From a checkpoint of a small transformer trained on Wikipedia.
Architecture: no biases in attention or MLP, tied embeddings, normalized queries and keys, capped logits.
Each number is 500 + 40 x the weight over its row's rms, rounded and kept within 0 to 999. Layers, rows and columns count from 0. Numbers have three digits each. The size before them is the row's rms in percent of the matrix's.

# layer 3 MLP up, 832x320, rms 0.183, rows 63-96, columns 64-127
104:523402490511508548507567539478501564522402517574482507548548467578445518516511515483539542560451498504525393440524495519491502499486428480425507529500468496421504593582450556527519547531438578
106:456518516530483495500558503482498479465511513528544498542489500477472488528484464514551514512548530568502525524507509557490496476499530508401407524482487459512443521535489531456564538464490514
095:509537565495429492482479557464504560485541497446557527553499481422416558492460479507514549451509523578504525493514479594454576475493590509532517556487496517437539465443448540506511503491553520
103:445503518502531477491531508478507439482593519535488528426492486518505464486513537492436480537524508497464457587437480471515480498502500475466493599485470518587517541511505497522500502520490531
106:526494507486533488515460488456586534453494530540422454494508433472525472480486535434499507527493550470470506549503482439515498507517468504525488552433516518504528504463618501491428464532515524
093:454459515545516536463519514456454485547526433563531487555524436525472486486542533561468519496524509555524513527516508463494460574554476456491530486499491543497486466500517462545498456561476464
100:573558436492498477453496520468506457478522475567498483545425495467515473503494583466443452472485513520533540534506468508511494488534460569509482523499547517501510558516483447531443458527528508
098:439488464505550550520451515510596495533503510471429598455535528510504492422548449461470455483516492494492489441471464527510520526467499468467466430425579517505546503569465460441520492548510562
097:478562519458536552478500519477538482595549527539561450492517528455479492435469519506502488508414518470515467519516613470571482527508563474494454505498535538484469529449513548451427459586510456
107:505528440441498453482446470538501535486493527561497477459481549572473511487529514523550574580459397587487462504475539517414443456426461478559427438500529446480459486607539486474576518522480518
096:515490479519442442402421481508453455560444475525500563445491533571524443479517458511477508536457522540499500482458471527542535535522467520455496576453413582500520454464519522435453451475477544
094:614427518451520513487477556468562576520451501548490449505497555498408475524477541516538490476469472479473540481467560549502484498521589539482564491458464486527521492508427512490458471508444524
103:499422450492389506514478517549578577555533464559434451522549510541484512551463481452490490518538497504461534499435437527506425504455502508508459503449538474543530483521494515524532461481501498
093:509546530463489464470489431559464512460534463499548484471468472512493531499478456557546548495483525537486546496456469496555545469482493473446534433481537501442502520468481505455411547444507519
104:490523458502517541465518547532520552579518540461523518501524529545526488451485511538492592491449486553481471508455545487428497549479486542494562584457431460496525436509438552453499462471571504
102:529473519510499482598434478462542476479507456432454530509524500546489599588449503484512447428470610457514453463545479511492546480506527465561496473450549396532475483504525475556493514490517494
105:472533548495484521514500513514550526431526516554484508560577482559542453507548518435554537541421455540518521491517469526507431513485517509498516500543410452465490589474513438489454487486440495
114:560571522527489487528447516461517597448524431471487539552486529446510512485561462504488516520511506502465511424515566517473464525477427487398453550530430483534545511541446527434509559428459489
096:486514605427540466464530498520476526461579515536473427499458488499543587525526553458482478461581471499400458446456518445554499516513467432541504510536466471520494572564527495526544517503484542
106:422503471518513529496511484528466421495492433503448477464532462516515552497543495538509557445469585392432449521576488502497438506428470574466460441464464533487489434446447541573421431455432436
101:439538475523487546517557487489475483515521457508517532518511480438527494458508488483534563487480481549456466427471505378517427501442507497483418540464486519533517484520525528558437494543545475
105:482518502558442513499560468577441533455596451474498470528478453501493590559567530469544474583449507525548429424521518519527484533499484544523444460483492491459488494510465514517496491516491446
100:443524520516542563459435466556490542510512515523495502536487482511525515470489539539519565522487536537511519468456475522482438475481469534555443399526511512480506518541490480438504506535464520
095:554512516519488535520468535478539492513518553456603528584550554503527531480534524563539480487477475540495522513537510574434402538495494508491589466555512470476468570506493532532444416482515506
102:496474482432484516547469499460501509531472564460550514446517532544393481498490567511558475466480473480404438546477538464563446419490553452486480457456485587469486486462458491541436469421456499
103:466507496545468523461504500539464475524477492513511487497510471511552515402495536590483457501569579558493554481474505505499454509413528586547524508487518526503509460527526451458459421512452513
089:536522449589449458552463495475480489516507503602518514427493478464538464527496437512482460514501507449450574545457582443486506478452477487499493515503486512516477436493472418550507461562522486
103:464523434525457576462508484540468448550557429498418500528499534504494538543416500490540552500465470534431524515480612500483545490484481538503458518387502483456493489467483449476537544507547484
160:519440547548499535494507515520488492407537490470509530399669499475475532550400501477535429426542524477470488506553494567536570506511532498517479479494489468508532463540526505506485451528532425
102:524470438532510526550576546484428487478521428503515501511552474519506573545524413483481441556513503601505510512494512530418450465521457471514557466496500471496551459496497512464486526469437503
105:425517525525468522500559512536473539457493421529536451495533464491473517516652486525510503487503476521555570462505538487527538456532508508464501562477503515552449468563516493507512519468460518
124:504418459487455475475487539448515477486450493525506505471526551549517438515442489480512563435498488507548518479517499468560577472440417545535492493559509433492518410485533499455527502495510532
098:522533519446556453448470494548512497474477522546473468468476539477483518487461555506438497498558538484542434475495424484576540481544515525516526447512504508562474458499482443504444468434530533
102:599548516534581497535466503413460526538532508500521459525526492509435558476508491471551527510475545554478455488492524538489523447494502532480454517498495448489522529507488512490526515526534569
# layer 3 MLP down (transposed), 832x320, rms 0.213, rows 63-95, columns 64-127
104:457552488471473431460460546552409490409575442437479432469516489455519513467468492504531520410594514531480527510503512522525464460547531496525430452487484515539486378486526440448504448487545450
100:572530491454521479471438461522465534516469447544504477471516537527519515472481551500474464530459498464462448499414496491494529547437515475570561466537509496453551467457526524539554495500530479
093:511447470470515439501497480513427402486436507480439553452515492620521423483567545502472435526491485489456511522506507410590441463477461484509449512551485454603459505519549506526466514511494504
102:513500497552493584500504438523536568519439478522437423634499525549462462471463447517545522460444499438512545478555533527460503494523498473495540432613509448461446471459518509452528475456494505
101:470516542498451472534531513536442487471551570516517550524507515452482495536445509504458485462516491548451503422577521504515437545511459513468492493520480509495487509563468413512587508519532502
092:542535479456506478530476496473543473456469625473499471499518519438517548524480477446495503493474527478471499472422467589546539458435519610482508540464570442485507531513487490477518508469496535
097:474492471481470523572493466515541536522536449468533548432541476560517535547541468557492590510569439500494445492449532526480499494491532464502496496485414530496550480436515574446513520555468516
098:588482587487462428529531474467420465498465510498573424532464502494477540558449549558539487545541505510492522537502572479487484447568471543493505556583441503498439514420504553533487563461477476
100:507436439560492466465468539506451493435508466523528530540482540461520549573497543497550511455515456468522512480523426518447457497510424520546572560515471444477480549525426499615528506475490523
104:484499533452488496450511503535492503536447519511535521498528510477536446500477499489503542447493484454512530504512530539586531521556536531472537520526462524544543516407510509507413536413452510
098:455480504512512524506595444494478570452605523492485497572474532480472581544440563473515515493500524492470490494472569503507466495482579469552472520564552453490489541509539497542539547508514480
095:493576462575465443521492453495448481456522519460482483514468519486503506551489477485509507468570539537478492465445488474446527516437462488482376472570582462439465535464480536485568502533556528
107:476536429505511540508454507522436420553452578499540480586482453445520524470495477474432423505543502511493558481464528479483486502524441484501538518543455459452422507508514514546462478511535473
101:477487472453474458497564529478483634542490480469501503469546545457424460526512502474501525496518518493505489543576465486474430443477529414550448567475461469484454496559548508502563508557503436
098:517524512485487457522492439451497454371457498506446464507478453523520472556526467497463438528536477480509518483500515521522497424548505483470454490535564514492432538505549521546522517517442506
103:446567461528494500449563571567461507481567519553506518506452493461568435446529498481558521480500442519511515524504512476575440519476525524495508550535493558514512521473476517442465451518488549
105:530540521538500498508534460494510503530439523449540481467431545417455522469484476518500539482504488457483547442517468439535584509545515477522536541486578546501502428508449570484529536493502419
106:485461523479548537495437520503504499485517557484445435460472526586529524502465444526550483472493573510513517551385507491435494508562470484425588497519481455423468510482503482440450450524546515
102:492515377526518542462510524447594462449466506469530548478526577555503495510540445519503525479489513532518547537556549462453474490439501582522487477525532533484450494439465485509477516483557461
103:563545529475410466531498557459515573564525561416489552545465509496459523520462426433467486538486469543493475490406540468495460554629464512548477520549509476532508586457519437465518513501451565
093:529528487476475518530433515471497476472482521515502523550523521542516571535506457587415448480553472482571472553523489620525595517552455520466520448540544540482511519459485472444579534426495492
102:458469468503612519500468605505526463514466510473426544499532507502493495515463512477414502442528542422522531572486498514514525517520526482475509559529548465541557422472413470556512542525454459
093:470516483489543480550511494477488487563495491575526510550503508452513450468503464476485473479477495486506486544523521443526513545469487466515548565432468555499565538510496463546501491473503456
098:540490508453526523554498555497486548521461492517514506466457521541467476518550556534492509484505525438505509508484465478470576441541578540515445561399477510461500485527528476490480510525534462
103:448579470551504525511514504527521517501528444463462515495446433536619504511460453543481472500449498518583565514494440490477530537544502537480507480559490526482521479522459447546562513556465451
098:592541564454517433525492487473527551506582491507490472469481513478442507549553433443521562469465451455579532534571524486490532513539514413455472475495475487469465539469490467544515473447496486
097:497464522446572514487511507560493464520502539509457447568450562593490508419507490491466523457487446498562442400538401524491512482549514471456495521504523474525480536520479545509501494417463452
106:457511524482498455492535491510519504525500549439563475483462521495507449519504494487515451565526496499563420594529500490514565471548498522424546500512507483508496467522495444545501478542482540
117:529509503565530499541418520528473411498526426454586580440525444457525535474426461500547449499455489496511552504561563523537439548493475477521490460474505485489501486507511504490468490515495445
099:468556552518486440425492492507468477509490435420469449433520519468467491468492570527511481513508556442516518540526535504532529501527476531506427499604391457522497471485543473478539536549474508
105:512499563581548467548466531451500472489503525478489479569451493434506534445398583507412494583509492490557451515498463493535474520488459474480559534501506496500479529427508498510549521498469526
110:505476538529517426582569551466495416480541545445542506498509531477524514505498474576529473507516512440514430519539512516524540490524505462477497520450471508522432515497489477438457475429511547
098:456435611515472516526459442474514535535438455459491540523460474435517529500550478511554532492512432513480494480476544491504499572525466508499496498552507501482512480504490506540547526527462550
# layer 3 MLP gate, 832x320, rms 0.182, rows 64-96, columns 64-127
098:509499465486544577431472478440529543518523584562507534510457530534503525536518541513499504506468465473485445540483528524552479566524536528490428542541477552491524506498569474411522429429476496
098:533532515453503539405447537455549593562583490499578460466520457487567497488523517436463522518519489562526457437510445502448486488465453579481487465500466485504492476514551496473501519447544511
098:502534480504546442451502479478462449503563572513544494448484558466590509453531580521453474533545479503434503557407492475532475477515493482467465564408437536535553531513479478532495494509529506
102:451480510497481503524449505543510493574479478516539496405434497537515477531424457533396444590503460444462565524463499517530556530517558541531556467495461558459520465543438441483503507534529483
093:523540509537502542527515535521437497485457528478481502468516504534518470510496479482532510468501454505478493466438491531546564421483551520512530464534526444487501585548497467538607538501508481
097:514512498439524539481463509425542494515517413457507484505465461469485479450503479581512482549480438524550518450497539497510476502486528496524459523483453501529456509469491531478470531523440527
099:456441529442540484540516511447468506433510516549536455536442467471496469507471542602454424538511516471493503488530546471467480510511517510527511525508487491433517577431503528505477501537473515
100:475399460548505456495518467520489540496423519481517561547450499528556543579494457523522516496581495483513504457532403520441496487496459514509570536513469492538536516589475452540549540464515523
102:448536485477570414552479516499510494448536496549570442528460495499469511470463500519485506530495474585517547513533455491513415521476536495550481482499514477517421504575486546469527442471487488
098:491520521473518573553505556491490565428582516433452488549512526482416511476499512457466474496551507441485524525473517476467531460480503443573460478565596434512533568561475472565526601562483463
100:546479510445521542489442523468519550542432442549533497498533555496468492500501568485540532469465429527535493506496504487468504449545547540493521458421435500521545461558472559486497432499455508
107:417549591460566564493578457469416502450468472514521562464513502525465508515503540448523457503439455541543484606529644507518539443465501505511560474518450574442519555489488544507455508523538466
096:539513468494559515501551556465529555531478553462490496465535499508415501558516477524478470513486537464476478505442521514464462520473544422532466610534436507531473524444477486504514479519562457
090:483512494498494490461543540580494485501501568524459452559532524547567485542466459450497554571412433467541557486475434512531557529497482515465506534496489441504376486506583605499507469549470484
101:506419513472490595471440499510433499459539506451528531501501524548542506486556444486539502508526483511501547463478472507519493501568469490462496425495439468451493466544518394503546500510516494
101:472516506432519449542529506555503474479503485555465499553507412509605498533528497453512479563415542512517520472437508492429431522492476504429520555549438450489541568495549378528468506515503449
109:416482486489533489519504449462528420533442519434550501453497429550451549489480498538490460448559525530446521508518482484436547452561485447587545521548561529446555510395492538529464520486522476
098:464498452481464504468532503463464471485500442500568476519485485525475500502482469517593510477488449556504526476535443480465511517405449536476516505514452517457517479495500409528540539483496493
107:474534534468529480519449473509502482577469498514411473381455453496426502473526591588413560485531494446493503465557517585505579527449553478588494514487524527487488489593428485551514512516491505
089:501519453424494559534515565493491487508436521498558594551547546503470540532525490564395471444518479431534503578534486594463599488538518559467512534564465500533520465509420530524556497471511580
101:479460460552569465548503550473539438445507457543474532459470563517492563439546552469490440439515538477490511530501483490491556546547473521497577534463497551460550454571491517495450512564525417
104:492575499538469530479452516509466506508539587503458463506590468509523466517476480538501458494518539518493581457420470495482435564552496496581508448512537477466512453478507524483508469499503558
098:422483547616458428491512471505512445475524552467480443520501476489532510487477452483507486457515492548464472478485515547565509574515392493552557448520518527473518485440479532527540484498505512
106:504486531508470512551474486494450550532486540516537535466578533527404516502534520522576487488514477470403424489464573511544449451550529470536537447447519565528478507444446499501417481444531522
091:421438449562467535522484510505499474461431618493509496521501526489525460496489525459528511472499512532513469494397419441503478556501534492535553442494477461479524501521487506443449524547469477
100:534523465563457516555488485462461506520528520484552512410519485484562478522487499504514444490529493449432588495478586486498503458460484532507513471526450477477467435537501425514534498560518496
100:542531504451546467516461432468466525411513522532551563513527514495481491493506557537561547584513534492483494563504482491532543497477471519484385446494473504470463546571512467478493544495498479
117:473548486499507475496506449496483507621464521531498493528321515520529460487545472500462508595476463533548531519453511458483486447495489474500502518545489521526425517474517478488463548482506551
100:485461537516543548483515556499448560513464509453506533496526429474444528488495526463471453471467477538511517495484538482485499492554513485472466479563456498481514549476472485491486485561477615
105:506446565513485485469548499523493479552445549513555548507567523515514494506512472503541479498565512482444541464457506503476430477547481465520488467491509520507425564455563573556405480457480474
113:490455558524468504531508561505515457458482352460529447444450569542445478504472397477502438514522545515501504492481489486513553545520473486535470486534465530470494520471533551486506501421519470
098:502471513587476536549467543508433532477456461484538504544529456428517482484610457522519457460451517542558499514575494436488529454452534499533459543520534505418553488471536512533534528576505489
103:536535480560473541502435505441433537562471618518513472592481477516465462528534537482522519502540526513490465422475522463464544417553529493441547526542483503464510471459522524468436551536531469